Each number is 128 + 24 x the weight over the matrix's rms, rounded and kept within 0 to 255. Layers, rows and columns count from 0.

# layer 7 attention value, 384x384, rms 0.0285, rows 105-127, columns 48-95
[[126 128 139 168 158 113 145 165 118 134 104 137 134 112 131 167  90 113 149 120 113 141 119 118 132 124 160 138 103 135 108 132 172  97 104  85 165 131 157 119  72 123 139 164 164 142 142 113]
 [ 77  74 138 155  99 151 121 131 115  97 150 110 148 121 115 114 123 163  76 136 146 146  94 134 192  97 114 109 141  88 183 108 140 148 113 161 135 170 140 124  96 139 114 165 131 113 124 139]
 [137 127 137 136 161  99 119 117 105 137 145 117 180 121 168 174 109 133 132 132 144 120  76 159 193 101 113 154 158 110 139 144 148 110 139 175 141 128 113 115 124  76 142 172 178 132 125 117]
 [122 160 133 139 141 139  90 164 140 159 118 115 152 150 158 126  97 142 118 132  97 153 120 103 150  77 106  93 154  86 125 167 148 118  99 134  86 119 143 114 107 107 128 164 148 108 130 132]
 [124 125 135 136 117  94 167 164  76  85 136 138 110  84 106 161 148 115 140 124  99  96 120 165 128 126 131 149  83 137  97 127 126 121 117 135 171 143 139 142  85 124 131  64 138 123 135 136]
 [151 157 154 155 152  81 146 138  58 122 131 122 142 127 126  89 151 134 108 140  90  77 140 141 138  97 118 119 164 124 116 146 122 128 121  99 160 123 109 169  90  62 140 130  91 100 123 129]
 [112 104 144 123 143 150  75 181 117  83 155  99 124 128 137 161 131 140 136 166 157 123  86 122 117  70 122 121 133 158 104 133 148 141  95 183 145 129 134 116 181  80 135 108  78 121 128 120]
 [106 161 130 141 125 125 120 137  97 114 167 134  90  79 131 137 127  93 135  96 140 116 155  88  94 116 163 123  90  89  92 120 171  75 133 124 109 144 174 156 147 141 161 127 138 138 117 126]
 [142 159 116 134 145 161 165 117 131 160 109 171 101 124 113 124 164 117 142 141 130 140 142 100 104 172 139 149  86 142 105 107 115 125 179 125 147 144 125 113 136 128 124  93 151 118 123 127]
 [121 151 117 109 141  89 155 125 160 126 117 169  81 157 116 132  80 117 126 118 118  91 149 145 145 108 171 104  64 127 134 156 145 166 114 170 122 103 124 147 170 107 156  75 126 146 128 134]
 [179 153 120 163 170 108  91 109 145  79  97 147  81 140 115 160 155 110 138 117 100  96  80  98 115 125 110 155 149 196 124 116 127 145 127 174 146 143 125 140 103 110 138 157 118 138 133 129]
 [132 122 136 154 103 167 106 144 118 105 132 166 122 109 127 118 135  77 117 169 135 109 120 151 132 123 141  94 147  89  96 120 149 173  97 117 124 158  83 117 175 166 155  92  97 128 121 133]
 [123 140 130 125 151 105 141 130 145 115 138 141 139 123 146 157 134 115 146 176  99 146 143 137 101 110 149 144 157 157 169 152 109 126 132 115 134 103 113 150 115 147 131 140 123 158 133 128]
 [105 130 119 141  93 122  87  71 174 125  98  84 168 109 110 150 104 158 155 136 122 128 118 114 122 139  97 151  95 131 172 129 130 114  80  97 143 176 145 129 151 150 111 159 104 118 132 110]
 [127 127 105 108 123 150 123 131 143 132 162  98 136 124  98 118 118 140 150 160 128 124 123 114  95 127 109 127 152 138 176 115 133 121 124  77 107 160 176 133 185 177 136 133 116 122 132 128]
 [159 109 123 164 131 130 150  89 155  67 109 138 120 146 126 134 112 125 151 172 140 102 117 166 137 180 141 102  78 133 170  98 114 150  71 139 169 155 114 161  97 165 122 120 210 148 134 123]
 [114 127 141 141 110  95 132 102 142 118 152 123  84 123  98 122 155 104 112 124 132 135 155 135 126 108 114 148 145 127 104 123 110 113 136 157 149 124 124 110 112 135 117 121 136 124 118 120]
 [145 128 129  85 137 111 140 129 107 122 148 120 152 149 170 147 105 117 117 111 174 149 126 147 131  79  85 128  90 108  70 141 185 139 109 161 113 145 167 114 138 151 139 167  82 122 127 124]
 [159 119 112 125  91 119 150 133 138 114 126 165 136 125 142 111 176 109 160 103 110 145 123 126 150 108 157 144  79 156 137 112 113 114 149 152 164 106 143 128 178 138 111 109 124 142 117 120]
 [100 132 149 124 134  85 109  72 110  87 133 129 119 135 103 116 157 176 147 130 128 117 153 152 101 130 141 114 128 147 129 126 155 126 122 101 135 115 137 138  51 155 138 121  99 123 128 124]
 [137  86 106 135  80 111 133 134 127 159 114 114 104 117 126 104 154 198 101 121 117 112 109 125  45 160 109 122 144 104 147 121 132 123 153 105 167 135 187 140 112 133 136 192 141 109 120 134]
 [167 137 140 143 186 102 123 124  92 130 118 140 135 152 147  89 155 134 132 141 154  98 116 155 116 152 111 136 152 166 111 155 144 114 140 122 155  99 132 167  96  56 172 173 105 118 132 130]
 [146 126 152 147 112 123 114 148 140 138 137 141 108 180 188 108 130 145  99 140 135 137 100  88 129 110 119  91 135  81 119 104 111 131 148 150 126 101 133 128 162  94 148 115  84 124 128 125]]
# layer 7 attention output (transposed), 384x384, rms 0.0252, rows 105-127, columns 48-95
[[118 127 135 133  86 134  99 137 125 123 137 135 139 118 116 103 137 112 158 114 130 112 132 127 138 126 133 137 102 124 174 106 102 118 138 194 109 154 100 132 150 172 138 150 121 160 140 136]
 [142 129 152 107 138 162 160 138 116 163 138 117  98 130 154 127 138 125 193 130 144 149 159 144  32 144 165 141 143 192  79 145 117 199 149  83 132 127 147 127 107 136 140 109 106 116 102 127]
 [124 150 137 130  92 150 126 136 116 103 130 184 102 133 135  80 146 109 171 108 131 158 190  87  59 144 177 118  98 140 132 150 114 138 138  85 130 151 140 122 122 127 118  83  77  87 102 141]
 [105 147 139 138 163 164 151 122  75  96 117 136 134 112 155 130 169 115 136 117 139 167 169 170 117 144 112 133 125 181 122 137 110 164 154  96 148 104 115 138 137 130 146  87 127 164 162 122]
 [149 113 130 131 143 150 107  97 145 103 135 117 123 146 142 103 110 133 109 147 162 155 100  91 159 117 107  94 141  86 172 117 130 114 142 139  97 175  87 173 146 119 158 201  58 113 139 130]
 [134 113 132 122  97 157 110 117 131 137 136 144 107 117 120 155 123 112 144 110 132 159 104 109 124 137 130 150 140 101 114 144 150 121 136 132  68 167 128 144 152 128 124 114 146 154 151 115]
 [144 114 107 127 112 132 145 134 137 158 130 139 138 132 139 125 133 129 112 111  96 132 145 120 118 137 135 137 102 104 126 142 115 113 116  42 100 131 141 116  91 115 184 160 167 152 177 112]
 [135 126 103 127 168 105 165 149 114 136 121 131 141 152 140 122 119 130  79 119 122  94  83 153 161 129 135 100 124 165 134  70 133 128 120 124 108 102 100 108 147 132 111 160 125 108 123 120]
 [161 147 107 131 114  93 127 134 131 132 138 115 192 152 130 121 126 132 117 164 116  83  99 145 201  93 137 129 119 121 136 119 129  64 138 125 101 100 108 117 130 145 114 198 131 161 133 133]
 [143 138 133 172 108 167 136 157 110 160 115 129 148 107 143 105 156 158 106 160 164 108 134 128 135 144 125 163 112 133 149 115 105 127  97 149 160 169 108  86 129 113 102 164 130  32  95 114]
 [139 143 138 137 106 146 157 141 122 138 122 149 138 112 119 129 111 124 142 143 163 146 158 175 147 131 142 105 115  40 121 130  97 146 119 138 138 130 128 137 123 127 129 100 112  67  93 137]
 [142 130 133 116 108  87 176 137 156 151 125 114 150 133 136 144 127 159 141 111 114  92 135  92 140 129 112 179 123 146 139 115 139 110 117 135 141 128 157 124  86 136  12 165 164 120  40 131]
 [142 110 139 132 127 129 124 105 142 128 126 108 142 115 109  99  94 132 104  94 144 107  98 119 152  99 112  81  86  94 125 114 142 138 115 149  97 104 145  92 150  68 141 104 139 102 119 132]
 [ 99 131 131  91 135 188 140 122 121 119 138 144 134 125 112 116 104 154 131 113 132 140 130 127  91 132 129 138 137 170 100 149 146 129 153 156 167  85 112 137 145 133 135 111 122 155  96 129]
 [137 127 114 125 119 152 131 125 134 123 124 123 162 139 143 130 114 119 113 132 121 129 116  97 120 107 132 130 150 104 100 135 140 155 122 158 139  90 118 167 118 102 117 169 141 171 152 108]
 [110 169 144 123 111 121 129 143 113 141 139  84 146 149 138 136 123 146 116  47 114 168 135  83 104 107 136 130 161  91 154 140 140 116  98 140 111 129 163 132 128 120 141 175  88 100 107 130]
 [130 126 130  99 123 185 137 136 146 166  99 119 165 117 139 140 122 161 119 129 144 129 150 138 146 160 107 113  94 153 160 115 152 159 100 110  82 133 143 167 125 131 139 131 134 141 134 137]
 [105 124 150 158 153 140 126 161 141 133 106 146 135 108 100 133 170 153 117 141  98 113 163 101 105 149 150 137 149 165 139 143  91 140 148  94 167  85 105 156 139 118 137 119 122 109 158 123]
 [136 126 137 140 123 129 104 128 125 122 145  80 127 131 111 126  87 126 115 140 129 102 206 128 121 142  98 117 140  97 135 126 138 173 117 154 134 166 126 124  79 116 124 144 108 111 115 117]
 [123 117 130 105 102 220 138 134 146 159 102  97 131 128 148 151 139 110  98 136 126 135 127 128 136 137 105 153 159 116 120 119 170 127 125 117  96 152 133  85 155  83 149 116 117 124 161 135]
 [102 136 137 125 156 156 118 120 103 127 112 147 119 146 132 160 120  81 134 120 160 142 104  87 169 117 167 134 151 171 129 118 122 125 144 146 142 149  99 141 158 146  86 101 132 108  71 123]
 [132 134 127 145  92 113 127 148 132 132 142 175 119 137  94 167 128  97 128 112 108 161 102 103 191 105 162 108 103 103 149 121 115 103 127 131 136 205 122  74 157 158  87 113 106 113 136 150]
 [133 126 119 133 107 122 129 115 135 148 128 132 137 134 138 128 150  94 163 131 135 117 150 183 144 174 116 148 117 121 145 146 138 131  99 120 117 169 111 142 105 109 136 118 156 138 144 113]]
# layer 7 attention query, 384x384, rms 0.039, rows 128-173, columns 48-95
[[130 150 111  96  98 168  82  91 118  71 108  99 161  90 134 123 195 124 112 110 149 137 125 103 109 134 115 125 119 138 130 112 164 123 131 102 138  76 166 196 128 163 117 141 130 116 131 114]
 [146 151 141 158 127  97  85 170  99 135 152 151 130 105 131 145 117 151 134 145 119 131 126 135  80 137 168  98 131 100 160  61  99 171 149 108 125 111 102 133 145 145 132  96 133 134 135 128]
 [102 127 109 144  81 134 114 103 131 110 133 108 125 129 131 155 144 143 173 123 127  69 129 101 139 140 126 134 103  97 121 161 120 119 109  91 114 164 144 188 121  89 124 172 133 132 124 121]
 [135  89 140 132 139  89 136  96 133 151 127 113 119 119 140 110 129 166 151  96 137 125 135 155 110  99  84  97 139  93 152  75 116 120 108 133 149 143 147 108 108 147 137  97 118 127 133 140]
 [115 120 143  96 153 175  80  98 139 101 153 134 114 160 133 186 143 111  92 144 161 132 128  85  97 149  99 152 147 109 127 122 220 136 100 126 122 131 129 178 108 187 110 106 124 125 116 135]
 [141 132 109 108  59 166  68 115 168 107 120 146 125 100  85 141 137 124 174 172 122  70 110 103 124 131 124 104 149 115 106 132 148 115 139 158 141 149 111 138  89 134 157 131 145 164 135 130]
 [181 131  86 161 136  49 150 111 104 157 146 122 144 101 132 154 131 102 141  87 109 147 122 192  96  87 139 128  88 133 119 137 106 118 195 139 155 103  88 139 165  79  99 133 126 137 133 117]
 [154 103 114 125 141 112 126 105 126  90 112 112  97 114 150 143 116 116 143 108 112 157 118 166 122 139 115 106  90 100 153 117 138 134 127 150 111 100  92 104 135 111 121  99 109 128 124 122]
 [149 145 103 144 118 117 125 132 130 116 142 145 171 162  88 125 159 138 201 153  56 148 113 116 118 131 125 113 134 132 161 103 164  93 127 164 142 143 139 172 112  99 135 100 141 143 130 122]
 [118 131 105 118  65 114 111 131 162 175 179 145 143 132 125 136 162 118 171 119  79  91  94 137 116 138 204  54 116 133  99 117  96  38 171 129 136 136 153 137  73 147 127 177 145 163 132 129]
 [129 120 118 104 163  88 112  98 136  75 153  88 127 157 153 146 146 128  65 119 134 165  98 144 149 196 140  94 165  93 162 115 132 130  76 115 146 152 158 177 126 176 107 106  84 107 125 124]
 [102 106  76 120 102 130 115 122 157 145 132 163 166 112 126 141 131 143 141 146 107 131 110 141 139 120 129 121 114 112 160 151 151 116 103  62 167 157 173 172 142 114 102 138 105 119 122 136]
 [150  71  87 176 178 134 135 161 102 161  97 157 186 150 143  89 131 103 110 141 116 152 112 146 129 148 129 117 130 179  97 100 102  55 152 127 164 132 197  83 151 194 101 165 116 132 133 123]
 [104 154  90 116  53 157 100 110 135 106 143 156 202 104 147 181 104 120 134 152 113 161 100 171 122 152 159 113 157 120 118 122 141 176 124 150 147  58  91 129 101 140 135 104 202 150 126 131]
 [142 144 119 121 141 145  78 115 155 148  85 189 127  93 129 155 110 118 139 119 121 121 110 122  96  95 137 149 134 156  92 133 154 116 171 140 166 123 143 129 123 144 145 145 135 145 128 129]
 [117 137 123 164 189 131 117 131  92 108  69 144 144 108 115 132 100 103  86 129 180 150  84  90 134 127 142 139 138 187 132 120 140 173 115 171 126 161 155 113 129 130 142 154 104 136 130 143]
 [174 115 134 123  78 129  82  92 126 117 130 108 135  72 147 100 165 153 136 120 116 122 162 108 121 149 137 107 137 192 140 129 115  93 107 118 155 184 157 153 136 166 123 140 151 150 121 152]
 [ 75  79 141 179 161 135  88 131 121 102 156 103 135 166 150  95 149 143 106  68 139 152 110 112 191 120 147 170 119 154 126 111 124 123 113 127  93 137 144 114 130 153 119 118 160 110 127 135]
 [131 155 106 147  74 212 143 118 135 124  93 171 147 103  42 136 118 132 134 157  98  96  95 103 115 158 185 139 145 166  86 138 120 162 120  86 111 104 155 142  63 114 149 129 132 129 133 135]
 [133 109  91 117 123  96 140 120 135 140 143 109  99 192 113 132 114 121 195 112 164 102 116 156 143 146 102  93  99  76 105 151 142  98 128 162 131 151 135 135 150  90 136 117 167 116 115 106]
 [159 126 125 124 117 129  84 130 131 136 172 115 136 122 154 140 130 137 160 150  68  72 167 150  76 107 159  74 118 135 112 152 116 161  92 132 110 134 141 146 104 113 111 138 175 163 125 134]
 [208 179 120 146  83 124 126 138 107 146 115 120 129  78 162 110 132 160 151 153  82 120 117 143 126 111 113  87 127 183 134 138 128 143 157 154 133 125 123 153 111  70 129 122 118 154 135 114]
 [ 94 141 111 167 131  77 100 150 119 169 130 133  82 128 147  74  96 149 126 133  96 168 126 116 109 132 154 106 119 148 155 107 139 122 141 122 165 124 112 168 116 123 120 135 158 159 140 133]
 [171 156 140 109 106 117 184 108 147 100 110 174 102 104  94 155  99 194  36  61 163 116 157 126 153 184 110 138  99 153 139 163 143 164 105  90 109 144  99  80 146 139 116 104 106  95 136 119]
 [131 105 122  90 192 117 119 110 101 104 149 110 100 138 102 149 137 141 127 145 126 122 135 115 128 109 152 125 126  96 140  98 191 119 118  93 112 137 154 135 110 174  86 104 131 116 128 126]
 [ 97 163 112  93 125 124 182 136 132 103 132 138 170 147 120 109 131 132 171 163 100 101  81 153 147 115 144  78 121 104 131 166 153 148 108 110  95  93 130 197 140 130 133 106 109 125 129 119]
 [172 135 118 183  74 102 189 115 157 108 129 197 149  73 150 160  76 103 117 129  96 128  79 157  95 147 157 107 145 136 124 147 136 164 125 121  99  91 130 106 126 140 114 132 133 141 131 134]
 [103 149  93 171 166 154  90 130 129  62 196  83 158 129 144 153 125  97 142 107 154 142 136 115 125 160 165  87 130 111 122 118 141 100 102 137 140 134 130 145 110 151 121 150 185 134 140 122]
 [141 121 148 114 147  89 149 141 133 135 135 107 109 149  89 131 119  82 150  94 122 129 138 115 109 104 118 144 138 125 124 158  95 122  71 142  91 139 131 103 139 139 143 149 112 130 126 127]
 [104 134 158 146 162 125  99 142  95 109 156  90 165 127 140 112 108  82 111  95 136 165 103 172 167 101 105 218 154 150  97 131 127 150 145 172 118 161 123 130 144 140 129 120 144 129 144 153]
 [111 107 131  65 166  99 115 140 104 160 121 119 144 126 170 151 110 125 119 107 135 101  93 152 127 103 118 164 137 147 112 136 129 143 152 113 124  97 115 141 174 182 119 161 145 145 120 139]
 [120 105 111  96  91  92  66 110 141 143 191 131 112 128  83 164 111 112 102 104 139 119 102 135 100 102 129 112 134 122 150 170 104 124  94 161 158  93  76 105 123 159 168 119 160 124 125 127]
 [136 150 110 142  69 140 135 121 126 126  37 141 184 141 132 139 109 117 107 150  96 143 145 117 118  83 145 159 118 161 112 142 130 145 171 155 110  62 148 145 116 107 138 168 145 161 134 122]
 [ 91  92 146 136 113 163 133 161 165 189 131  82 108 143 100 127 117 129 145 173  92 113 146 123 121 163 129 119 134 100 136 122 101  80 122 114 138 104 132 149  81 145 129  83 128 119 126 132]
 [129 121 115 110 111 182 101 108 136  97 111 149 166  90  91  82 140 112 132 107 113 145 145 124 169 108 141 180  71  99 126  87 144 120 155 173 114 155 145 111 116  74 165 170 142 117 118 146]
 [148 115 100 156 136  98 129 112 115 112 141 108 154 149 134 112 148 147 115 124 129 118 126 140 144 123  89 135 131  96 146 138 113  95 127 117 139 140 157 135 142 142 128  85  99 117 114 124]
 [119 112 126  82 165 133  93 125 112 119 112 118 100 138 149  99 110 103 174 123  80 153 184 114 104 128 137 145 107 117 154 121 141 157 168 131 101 132 151 139 148 142 120 140 131 125 125 123]
 [118 127 157 129 105 146 149 116 140 125 150  83 123 122 142 150 158 145  55 167 143 124 172 111 122 151 151 129 144 143 107 120 130 141 137 122 122 142 127 130 146 162 106 139 102 113 131 129]
 [138 145 132 138 137 140  91 123  92 115 138 136 110 119 118 164 101 148 103 100 175 193 102 127 127  63 134 156  92  98 146  97 113 164 154 127 138  96  93 135 141 118 118 109 152  93 120 134]
 [156 125 154 130 104 189 123  98 105  83 120 152 132 133  81 148 124 119 116 138 122 119 106 130 165 132 110 113 134 109 156 109 166 140 127 134 140 153 149  93  94 137 149 113 113 126 122 130]
 [ 64 113 111 138 100 147 127 117 126 122 155 149 147 186 153 152 137  98 146  70 177 114 105 123 146 139 105 101 156  92 126 106 147  42  99 133 129 154  84 153 129 125  96 114 179 130 113 109]
 [116 137 140 125  89 124  91 121 130 144 103 103  69 138 131 138 105 134  95 116 141 107 152 119 107 168 128 148 108  99 120 151 109 177 104 115 115  96 152  99 151 147 127 165 131 112 112 120]
 [131 117 110  94 142 133  92 119 136 184 127 141 115 133 162 162 137 142 147 140 138 131 106 135 124  82 162  83 120  84 132 136 188 157 124 142 156  71 126 120 100 161 104  89 181 130 124 145]
 [113 137 138 103 113 126  95 116 148 119 131 126 119 114 170 152 134 103  87 136 156 134 183 144 128 119 132 190 149 109 132 127 171 144 147 100 123 121 144 107 161 174 115 134 133 123 120 128]
 [119 132  77 165 139 130  85 150 149  61 183 152 134 133  92  51 111  83 162 155  84 168 127 162 138 135 146 113 114 115 161 119 187 120 148 144  82 132 140 142  78  97 129  70 170 167 139 145]
 [143 161 100 117  91 160 113 128 136 120 146 122 131 113  92 120 100  81 134 135 109 121 153  85 129 139 162 118 160 175 111 175 153 113 147 117 135 152 159 170  90 105 128 154 123 139 129 117]]
# layer 7 attention key, 384x384, rms 0.0365, rows 128-173, columns 48-95
[[138 135 121 127 118 163 155 111 124 131 143 113  69 136 191 166 150 138 102 146 111 119 122 123 145 162 133 133  92 151 142 116 113 151 101 137 122 131 145 141 141 129 143 133 156 125 109 105]
 [145 124 135  99 158 154 129 100 129 139 130 104 134 107 144 137 134 109 153 129 135 166 145 103 122 153 154 105 148 120 124 145 114 162 102 124 141  72 121 151 122 113 133 143 132 134 127 138]
 [ 91 169 138 147  61 112 176 186 131 134 112 142 101 141 169 147 153  84 109 146 134 130 119 117 123 160 138 115 114 145 115 130 168  97 125 131 182 129 139 118 114 141 161 203  95 115 136 126]
 [145 101 122 149 143 110 140 108 117 103 105 109  95 136 129 118 110 131 127 106 114 118 159 119 140 124 103  95 122 140 143 164 119 184 105 122 144 133 143 120 117 175 128 106  92 136 138 105]
 [158 147  92 100 151 152  96 150 111 120 164 138 133 172 159 190 146 116 108 122 111 120 163 103 127 133 124 133 132 126 133 103 140 130  79 107 135 110 168 131  70 110 151 148 161 124 126 127]
 [123  76 129 112 105 126 110 141 113 115 128 154 123 148 100  82 117 108  96 124  99 119 145  95 157 138 150  91 139 110 114 134 161 103 139 138 124 151 133 137 109 128 162 111 161 134 135 161]
 [100 126 131 160 135  91 113 123 100 137 146  95 164  92 143 136 140 139 142 150 149 110 117 151  90 124 102 132 174 150 166 160  84 142 142 100  81 146 130 137 149 126  88 148 134 126 116 118]
 [126 115 115 130 138 100 143 138 102  97 136 120 100 109 139 148 110 103 141 160 159 148 122 138 103 127 129 130  91  91 110 125 122 112 130 148 129 111 165 108 142 107 145 135 107 129 142 156]
 [155 128 138 125 117 119  98 143 111 109 135 179 159  99 137 130 124 123 130 155 101 148 139  88 106 135 116 110 129  89 107 122 156 111 126 123 135 120 153 112 128 121 157 124 154 145 140 142]
 [176  80 137  97  94 104 171 132 122 152 139 163 138  78  98 109 163 164 101 124 143 107 195 132 117 118  79  90 107 109 122 156 145 107 150 144 143 141 133  58 123 192 135 113 150 162 136 134]
 [142 127 106 133 142 128 162 136 106 134 103 104 114 144 156 171 101 126 148 121  91 128 101 124 114  93 120 115 117 126 110 123  90 129  99 112 198 185 148 173 116 122 114 140 103 132 132  92]
 [138 139  90 161 116 101 154 147 104 187 107 147 116  91 166 129 150 131 122 182  99  72 120 146 154 125 103  72 102  72 105 137 136 100 103 108 153 179 133 103 109 174 161 129 153 124 138 142]
 [163  86 128 104 162 152 119 104 183 115 134 147 158 117 114 165  94 145 131 104 120 149 120  76  84 125  89 127 169 153 141 125 121 137 178 136 130 127 178 115 171 182  67  93 118 120 135 164]
 [156 122 133 146 128 158 130 137 134 137 150 127 145 116 101 153 128 131 127 101 119 165 146 137 155 201 118 114 135 121 157  83 144 118 109 169 121  71 131 161 130 107 114 119 145 161 121 170]
 [114 127 123 118 107 170 108 104 129 118 111 127 134 130 127 149 150 151 109 131 132 141 131 105 164 136 117 160 156 142 170 148 126 134 106 130  85 140 117 151 125 122 111 108 145 119 110 123]
 [111 174 107 122 182 180 113 126 135 145  76 100 112 161 136 130 124 116  97 155 146 122 115  84 138 103 136  97 182 170 110  78 131 156 129  97 143 171 135 152 129 112 118  96  79 141 122  95]
 [135 146 135 144 116 144 142 104 138 135  99 129 135 147 136 113 105 179 138 101  96 142 107 118 150 150 106 101 165 192 125 129 113 140 135 120 132 180 126 131 109 130 111 110 120 108 149 112]
 [ 98 130 103  69 101 139 134 165 121 130 147 123 147 167 143 154 115 115 140 111 168 141  87 127 120  74 148 187 130 119 106 115 100  94 128 106 167 124 133 105 163 133  97 147 112 109 144 138]
 [127 103 151 122 132 166 140 146 133 104 106 158 123 126 110 142 119 103  99 164 136 111 130 106 155 153 136  82 106 136  77 108 178 142 149 183 146  99 119 134 131 146 168 138 147 130 131 166]
 [125 119 134 178 134  83 134 185 123 110 129 174  94 125 143  93 105 103 108 145 148 139 111 143  81 153 149 127  99 124 110 136 104 109 127 117 145 120 130  91  91 130 156 113 132 113 122 109]
 [104 137 148 150 102 146 135 120 144 139 152 126 115 165 125  99 154 140 150 117  89 130 161 118 136 172 125  58 116 186 155 128 132 135  88 145 115 110 121  80 139 151 140 129 151 109 111 102]
 [ 94 162 150 180 118 171 186 132 160 137  59  92 137 142  84 124 151 129 133 173 126 137 142  95 160 155 139  95 132 154 146 140 139 144 129 195  68 118  97 170 119 127 135 127 147 170 110 108]
 [130 137 130 116 140  85 143 114 155 150  75 125 166 134 108  84 127 156 185  88 136 149 117 167  99  96 116  63 184 103 140 135 121  84 172 135 125 128  66 132  97  92 119 143 115 159 154 174]
 [105 141 125 142 119 105 121 107 111 112 149 120 105  96 101 129 120 114 152  74 146  34 103 122 113  86 151 113 120  93 128 155 107 148 122 131 166 151 120 161 109 102 130 183  69 125 131 133]
 [157  90  81 124 155 149 118 114 145 139 135 122 104 127 182 163 135 117 109  98 130 121 142 160  93 132 147 142  92 136 114 135  96 161  70  75 140 124 163  94 122 102 151 127 151 121 121 109]
 [132  83 138 142 109  76 179 125  83 116 168 133 108  86 127 161 157  92 139 121 105  98 136 185 112 137 100 108  75  96  99 135 122 129 100 153 142 133 110 120 117 183 112 147 119 115 124  92]
 [110 124 184 142 135 147 147 138 135 103 144 116 176 116 100 163 147 124 138 145 122 140  96 159 120 121 102 185 173 151 144 134 155 120 145 148 120  91 141 139 169 166 120 114 116 138 123 126]
 [121 150 119 103 119 140 124 146 165 133 155 113 131 142 167 163 132 118 133 111  82 150 112 142 120  90 121 191 176 141  91 127 121 103 123  91 127 140  98 106 152  92 150 138 121 156 120  94]
 [ 61 136 118 111 127  93 121 114 130 149 141  99 114 134 159 103 139 150 111 152 159 149 105 145 141 136 152 156 120 158 162 156 176 142 143 103 119 126 107 127 108 124 150 104 131 115 118  96]
 [142 177 151  85 129 136  97 140 115 115 126 132 188 134 131 141 139 139 133 119 164 122 132 146  89  87 117 201 130 145 131 110 112 118  98 149 111 142 181 175 133 175 103 134 110 164 123 156]
 [110 115 134 127 149 147 143 101 121 157 179  92 142 123 127 148 139 138 146  55 159 135 118 127 103 128 113 197 165 160 161 117  88 123  93 127  98 111 139 129 135 147 118 101 157 141 101 116]
 [125 127 133 131 134  92 132 129 108 137 149 107 113 136 101  73 127 117  89 106 123 161 104 125 159 150 107 143  73 146 168 165  95 120 117 183 139 157 118  87 107 123 128 101 169 131 144 158]
 [106 105 136 150 122 139 103 121 135 126 101 130 151 131 150 126 157 108 121 172 155 123 150 130 152 144  93 147 131 137 167  88 133 119 149 126  87 104 126 121 145 135 122 114 161 128 126 148]
 [170  76 116 126 109 142  87 118 155 130 125 165 114 131 121  83 107 144 124 139 106 161 154 115 167  88 103 114  91 118  85 129 120 106 139 160 181 105 117  84 113 146 157 136 160 139 156 147]
 [119 151 163 117 121 142 121 164 126 113 170 130 153 121 131 111 131 100 120 186 143  85 156  95 152 144 128 162 152 117 131 151 141 104 109 136 106 153 108 122 164 115 111  99 128  98 126 167]
 [159 119 123 119 132  93 130 141 110 136 131 150 143 124 135 156 122 107 149 150 106 106 137 148  88 126 123 122  91  93  85 145  84 106 117 137 162 147 152 126 119 142 138 132 119 120 138 182]
 [ 91 113 138  95 104  95  95 110 125 146 125 142 120 121 151 151 129 144 132 108 129 118 117  99 108 116 100 144 150 126 172 119 124 100 115  75 104 124 144 153 128 107 115  99 143  94 127 136]
 [127 186 130 156 158 176 119 128 154 126 133 119 130 155 164 135 135 137 125 134 119 160 122 150 146 168 139 129 120 152 152 110 116 178  81 119 135 124 117 148 118 127 115 128 136  92 128 104]
 [ 92 147 122  89 162 163 117 105  95 128 102  95 143  90  85 122 121 107  79 156 170 146 113 148 133 140 168 152 151 116 159 124 107 125 119 137 127 120 129 128 152  73 106 165 153 134 152 170]
 [179 111 108 138 125 122 107 145 112 121 125 149 137 142  86 131 109 105 102 143 107  77 158 112 143 152 114  97 106 101 115 135 149 134 121 159 175 129 154 179 124 109 128 115 145 140 123 136]
 [185 135 134 131 140 119 119 156 100 141 122 126 118 133 114 121 121 116 122 124 140 169 112 133  97 137 136 126 139 139  91  92 113 143 128 149 147 124 123 123 106 117 126 158  93 138 115  86]
 [ 41 165 151 134 140 124 127 155 165 137 123 156 120 131  81  98 132  83 153 182 106 143 100 115 128 149 151 111  91 116 100 147 145 104 144 148 171 135  87 128 143 102 119 144  94 112 126 169]
 [120  88 129 144 157  99 116 125 136 114 115 168 130 168  81 127 147 133 148 116 153 106 168 120  51 166 136 111 153 100  94  88 134 133 131 113 133 121 151 135 133 181 120 124 143 111 145 157]
 [117 121 111 149 138 141 115  89 157 130 129 133 104 137 169 152 146 183 139 120 150 121 118 129 120 142 105 153 132 154 167 120 130 138 132  93 115 129 108 166 125 113 113 125 132  98 109 116]
 [151 130 111  98 106 130 152 147 183 128 140 113 134 119 172 155 168 139 149 198  95 162 137 128 135 144  79 148 164 104 106 130 121  81 113 117 101 117  90 154 119  62 112 126 182 139 138 125]
 [121 158 116 141 112 163 126 137 166 141 120 109 136 162 142 109 139 129 116 147 130 114 113 133 159 120 133 130 145 158 126 137 137 123 124 131 102 137 113 146 113 123 145  98 151 137 117 110]]